{"head_dim": 32, "norm_place": "pre", "attn_scale": 0.177, "tie_embeddings": true, "init_std_o": 0.0128, "lr_mult_o": 1.5}
Each number is 50 + 12 x the weight over its row's rms, rounded and kept within 0 to 99. Layers, rows and columns count from 0. The size before them is the row's rms in percent of the matrix's.

# v: layer 2 attention value, 96x96, rms 0.458, rows 0-16, columns 0-95
# o: layer 2 attention output (transposed), 96x96, rms 0.571, rows 0-15, columns 0-95
v0 121:29 62 40 59 70 65 45 61 41 49 61 55 26 51 45 35 54 45 57 58 56 53 62 52 49 55 37 43 45 50 49 45 47 59 24 58 42 68 46 31 55 32 61 46 41 49 45 59 37 47 68 27 44 46 49 57 60 53 40 42 38 67 55 63 43 51 50 54 48 75 40 25 45 65 25 29 64 41 72 56 58 54 39 46 73 54 58 40 45 72 79 31 52 58 44 58
o0 130:44 43 54 36 37 42 47 57 46 38 50 33 48 47 41 47 54 45 48 60 44 46 46 50 56 58 72 51 51 53 50 51 40 27 63 22 62 51 59 53 68 80 49 64 64 48 51 64 46 56 29 46 62 62 54 32 39 44 68 50 60 57 51 58 46 40 61 29 48 32 52 74 73 41 73 68 47 56 48 52 64 52 72 40 25 44 36 41 49 22 32 51 44 42 64 65
v1 110:50 36 62 28 22 51 69 51 67 69 44 49 71 46 58 44 41 44 47 54 69 41 43 40 51 64 38 32 44 37 49 41 74 33 59 44 47 47 40 46 31 41 41 63 57 54 43 63 42 73 38 70 36 76 41 66 48 46 48 48 48 60 39 54 48 59 62 57 32 42 50 36 51 37 43 36 64 48 64 60 66 65 54 56 61 61 47 41 55 33 24 37 53 42 36 63
o1 118:37 63 28 76 66 38 50 53 35 26 58 57 37 44 55 64 48 46 41 40 35 55 55 63 46 46 46 68 53 72 43 59 50 49 28 71 59 59 63 49 55 56 50 52 41 54 49 25 73 46 47 40 75 42 60 22 72 47 54 35 53 39 69 47 52 58 31 43 51 64 70 43 32 48 44 44 42 59 29 49 52 50 53 47 44 51 62 37 59 51 60 45 41 72 50 34
v2 106:67 42 59 35 61 31 61 43 49 64 54 39 38 65 63 34 62 67 60 33 39 44 45 72 42 68 43 42 41 53 47 43 49 42 57 64 65 38 56 47 59 67 43 58 51 42 47 61 82 32 52 42 34 39 60 67 42 50 40 57 43 42 77 47 43 39 41 41 65 34 37 70 48 48 52 35 72 64 44 58 50 47 60 54 35 50 52 31 53 38 73 46 45 57 47 24
o2 107:49 61 56 34 51 63 46 68 43 36 36 66 42 71 40 53 48 45 31 52 63 55 39 22 35 64 50 48 72 51 48 33 49 63 50 31 61 49 39 45 47 28 62 36 54 49 53 25 38 48 43 44 62 46 56 61 49 71 39 58 63 55 36 75 41 36 55 71 38 57 62 35 67 51 49 45 31 35 69 57 56 58 53 69 67 50 45 61 49 45 28 55 40 48 61 63
v3 109:67 59 47 72 47 39 51 56 59 47 29 69 39 50 43 64 56 62 53 52 43 55 53 46 55 67 47 62 48 35 66 51 52 63 25 38 64 59 54 32 55 51 47 45 43 40 61 65 74 61 42 29 40 66 61 66 51 60 31 39 45 44 52 41 57 34 42 53 59 31 67 36 54 64 31 54 48 18 67 50 49 40 51 37 59 43 30 59 53 41 40 48 79 43 29 50
o3 109:40 39 63 49 45 59 39 58 47 41 70 36 64 48 31 42 30 52 57 50 44 32 46 62 60 27 62 35 64 62 41 43 51 64 47 48 54 47 52 75 61 37 42 40 55 60 48 49 37 52 49 29 54 36 50 35 44 47 59 63 46 41 36 69 41 62 49 56 25 53 39 72 52 65 68 43 45 70 39 37 79 56 63 61 53 28 58 36 63 67 63 38 35 51 62 53
v4 104:46 42 43 38 47 48 47 42 42 64 66 50 61 68 56 61 53 51 73 56 52 56 72 38 60 34 43 41 52 54 39 38 55 50 44 43 63 48 48 37 41 73 54 35 38 58 71 47 42 36 35 57 37 61 51 62 47 49 12 64 54 63 61 45 71 61 24 45 32 36 42 53 46 49 30 68 44 60 43 56 32 56 43 37 31 61 33 69 55 32 54 60 62 67 58 46
o4 104:67 31 58 72 35 67 49 46 53 55 47 48 28 32 39 50 51 50 41 63 63 53 29 63 41 72 68 50 61 52 52 51 45 56 49 60 39 65 43 39 28 24 50 67 56 37 35 57 52 55 57 43 50 43 63 37 42 36 63 44 64 57 43 67 40 45 71 66 58 50 50 45 45 66 62 25 42 64 50 55 48 31 32 51 65 41 56 39 47 66 27 59 45 36 57 66
v5 107:43 22 49 51 41 49 64 23 36 30 52 40 65 68 54 58 47 59 33 49 31 39 40 26 32 70 51 71 38 41 56 82 62 34 55 50 23 50 60 49 64 68 44 63 54 39 51 52 56 56 54 48 48 46 52 46 43 45 53 47 50 41 41 53 42 43 59 50 39 60 61 72 68 46 59 47 42 44 76 50 43 38 42 65 60 62 70 66 53 50 46 48 69 37 47 57
o5 106:58 73 33 48 59 44 35 76 60 61 48 38 70 56 42 55 38 28 52 22 71 65 64 51 67 29 53 61 47 64 53 31 44 58 53 69 58 44 44 46 57 54 46 59 22 50 40 45 28 42 36 66 41 39 44 71 40 55 52 51 30 42 44 33 63 60 47 56 51 44 53 30 47 63 45 52 57 43 33 55 62 56 68 51 43 45 53 49 36 66 65 54 40 63 53 40
v6 116:46 47 73 47 57 67 47 45 48 66 19 52 50 43 58 42 42 59 48 34 60 36 40 67 56 41 41 57 38 51 29 42 34 61 45 64 67 54 41 64 57 56 36 59 61 44 35 35 39 79 45 65 35 57 44 56 36 41 42 78 66 60 57 65 54 63 58 46 47 54 67 46 40 50 57 42 46 45 64 28 63 53 42 53 30 43 47 39 34 75 37 60 29 59 39 53
o6 115:46 54 64 64 46 38 42 45 54 34 61 57 39 33 44 62 78 49 43 58 60 67 42 42 46 49 38 63 52 42 55 49 66 40 46 49 47 45 71 46 45 57 51 52 40 62 71 57 66 17 61 53 68 42 51 48 76 62 64 50 29 58 47 45 51 30 27 43 64 50 26 56 61 46 56 50 62 49 44 67 32 69 32 31 69 42 42 48 61 25 46 42 50 40 48 44
v7 102:34 62 48 53 46 42 54 48 39 29 43 39 32 51 73 45 35 75 63 51 55 51 45 49 44 52 72 57 55 55 29 18 39 66 59 38 38 35 52 61 53 49 50 38 53 48 67 57 73 69 40 71 79 49 47 49 52 56 65 27 51 55 32 49 40 32 62 58 73 48 39 57 37 40 57 48 62 61 35 51 54 44 46 61 44 35 35 41 47 55 60 64 47 38 57 47
o7 112:37 41 55 36 47 71 81 45 48 64 62 59 65 60 46 65 61 30 41 61 58 25 37 60 42 42 36 59 49 48 72 46 32 38 65 54 47 54 48 28 58 45 53 44 36 65 55 45 38 57 54 57 40 64 34 53 47 49 37 55 44 73 46 50 53 47 16 40 31 49 55 39 60 39 59 63 47 43 63 39 50 54 39 61 57 76 63 60 54 36 37 58 55 62 34 43
v8 094:46 58 56 54 40 49 41 63 47 59 36 44 54 38 50 33 50 45 54 58 35 68 27 50 19 57 65 64 42 58 44 72 38 64 52 66 53 46 45 48 59 29 58 72 39 79 40 57 58 57 51 62 39 63 37 58 64 49 32 21 48 50 53 55 39 51 28 51 50 45 37 47 65 65 54 32 84 53 57 35 40 67 43 43 57 43 58 54 52 44 57 41 34 57 53 55
o8 098:44 34 57 28 57 48 41 46 66 29 61 61 37 51 63 41 51 47 56 44 55 26 62 43 50 54 43 46 36 35 56 45 53 58 51 42 67 32 53 47 56 55 42 47 65 55 75 47 46 48 40 37 53 59 39 37 54 59 75 63 27 51 47 68 70 31 49 51 45 59 52 65 19 35 30 67 42 45 52 48 76 58 60 70 42 58 33 43 51 40 50 62 52 72 69 45
v9 090:29 34 37 65 39 54 49 43 44 48 69 30 49 65 86 48 36 44 56 62 39 50 45 60 43 43 39 48 59 23 26 47 71 65 56 40 56 66 56 40 49 56 42 69 67 60 50 54 68 29 54 40 36 69 38 51 35 61 48 43 42 60 50 47 46 48 39 59 43 36 51 49 58 46 58 49 48 70 62 45 50 40 37 49 45 53 62 71 36 41 64 31 67 60 45 68
o9 085:35 55 65 67 44 74 23 70 50 48 44 46 57 38 34 31 50 30 44 65 71 35 53 48 54 68 58 75 46 52 79 42 48 53 54 77 55 43 51 47 66 52 42 36 35 53 52 52 34 50 35 55 56 45 50 51 41 37 63 55 60 45 54 51 62 64 69 52 44 66 46 42 50 43 53 46 40 36 43 45 67 54 47 50 50 39 40 38 48 41 23 78 37 58 49 34
v10 113:46 52 46 47 61 68 54 49 35 74 59 55 52 46 34 53 63 31 54 48 49 56 37 50 47 45 19 46 41 75 50 53 44 55 61 68 52 71 67 40 39 69 65 58 61 36 46 60 40 35 47 61 46 39 34 25 70 52 38 38 58 26 36 41 27 35 61 47 62 45 40 51 32 61 54 70 36 68 56 52 51 52 56 61 65 48 57 60 56 30 50 47 68 40 43 42
o10 123:45 51 49 45 43 19 37 49 52 52 51 48 26 43 63 44 35 53 34 32 54 57 65 38 72 60 86 66 51 35 43 58 52 57 42 41 70 49 30 49 47 42 64 46 61 38 44 47 47 58 60 39 45 52 60 65 37 52 52 52 35 68 66 46 54 64 64 29 47 49 72 40 63 19 48 64 63 41 60 58 50 44 38 61 42 58 50 45 41 59 66 48 39 31 64 55
v11 121:39 55 24 50 37 50 66 48 46 49 49 41 42 47 52 53 38 46 50 57 59 54 38 55 55 34 30 50 69 30 46 61 42 61 38 59 67 66 52 50 60 31 70 55 50 44 51 58 63 17 64 42 33 43 64 54 55 45 40 60 35 53 51 46 42 64 77 47 37 66 61 59 49 35 56 33 56 18 58 54 62 69 37 56 35 62 55 51 36 60 49 74 36 48 59 64
o11 123:72 67 52 31 62 50 25 42 47 45 49 48 51 49 48 38 62 53 42 55 44 47 51 43 39 54 65 55 37 56 50 40 55 24 49 38 28 50 66 60 44 75 24 52 44 69 53 50 34 79 47 44 50 59 41 61 38 54 63 54 91 45 47 46 71 35 49 50 54 51 38 41 55 71 53 64 53 76 41 39 34 31 61 54 46 36 48 50 54 44 44 47 53 58 46 49
v12 103:42 55 29 40 58 48 55 39 43 66 58 63 57 51 56 59 57 59 40 45 49 45 60 37 53 50 61 67 44 20 32 33 43 35 30 31 44 33 40 44 50 31 41 49 60 53 59 75 60 59 62 74 35 31 52 61 45 63 55 34 44 69 44 58 52 82 54 55 68 37 47 53 66 46 37 41 49 69 61 44 48 50 45 63 55 51 60 44 49 65 67 29 44 50 42 69
o12 099:45 45 64 49 57 69 41 68 47 49 38 48 55 39 55 43 39 31 63 64 60 65 54 40 55 71 31 52 52 72 51 66 38 45 64 65 56 52 52 58 51 60 28 63 29 47 38 32 61 51 46 25 69 58 65 36 50 44 37 44 41 35 46 48 42 36 32 53 33 50 68 38 41 65 52 55 34 59 62 59 39 68 58 67 63 62 38 31 48 29 38 65 52 64 42 48
v13 113:65 41 60 85 72 48 47 36 65 43 51 66 57 59 25 50 57 64 55 44 52 54 62 60 57 62 62 45 60 25 65 48 46 35 61 37 47 54 55 48 63 54 52 41 54 48 57 63 42 64 26 60 27 61 25 35 29 57 47 38 48 62 36 46 56 59 43 52 36 55 57 42 57 50 39 46 50 22 49 55 41 59 54 72 49 50 32 30 43 59 62 30 46 48 52 36
o13 113:57 58 26 23 46 52 51 54 47 44 72 56 54 55 41 53 50 45 63 59 39 49 51 56 63 21 41 45 34 75 40 40 39 77 62 51 45 50 38 58 49 52 46 54 57 61 53 45 62 43 52 46 69 42 69 42 73 48 49 63 42 42 28 58 30 63 54 34 42 41 55 60 43 73 58 36 59 63 54 37 44 53 45 27 61 50 68 42 18 50 56 53 58 39 43 69
v14 110:45 66 50 48 53 53 47 46 46 39 31 63 49 23 54 63 47 61 38 38 63 30 50 38 50 50 43 44 68 36 40 41 67 51 56 64 26 52 58 37 61 19 55 48 53 59 45 78 29 54 47 45 48 39 53 75 29 60 51 42 54 56 29 73 50 41 70 36 40 55 42 74 52 52 52 55 59 65 67 68 45 64 54 51 46 48 50 42 49 47 40 40 71 37 57 34
o14 114:57 61 52 40 56 20 76 56 69 69 60 38 68 63 55 47 37 58 38 57 40 58 48 33 49 48 51 63 33 67 66 41 24 33 50 44 52 50 50 62 58 64 53 58 38 44 57 35 48 67 54 45 44 43 31 33 79 57 36 47 47 48 46 39 57 56 29 28 47 62 77 63 46 59 34 50 45 54 39 55 43 43 50 54 58 38 57 40 46 53 58 53 40 55 29 71
v15 111:47 41 57 67 29 58 72 55 28 54 64 78 53 38 45 49 43 42 41 39 54 39 45 57 71 58 44 45 47 36 51 52 58 48 44 40 72 50 62 58 54 51 45 70 45 71 51 59 27 43 43 31 57 76 64 61 50 41 54 66 43 54 56 62 47 55 35 47 44 66 54 61 52 53 29 55 17 39 18 55 33 38 40 55 53 67 58 40 47 59 50 55 39 58 40 59
o15 116:49 50 39 59 64 24 36 65 52 33 52 38 58 47 55 52 54 69 58 56 46 59 53 53 40 27 49 56 50 57 53 61 72 41 41 47 39 30 36 42 50 55 54 39 50 17 33 58 67 56 56 67 53 40 32 40 54 60 27 39 64 59 62 45 48 38 77 70 66 59 47 43 52 57 72 47 65 66 58 54 48 44 62 28 51 51 48 30 66 61 32 36 44 52 44 42
v16 112:57 39 57 43 36 28 47 45 56 44 64 30 51 64 66 66 51 43 58 52 65 66 58 49 37 41 33 66 64 59 59 49 33 67 36 37 53 41 45 56 10 46 54 84 43 50 29 49 59 31 37 30 52 66 57 32 40 41 47 52 48 36 57 51 49 33 44 43 42 55 66 46 55 59 63 57 54 37 55 74 47 52 53 44 30 49 57 69 47 47 50 59 65 43 53 56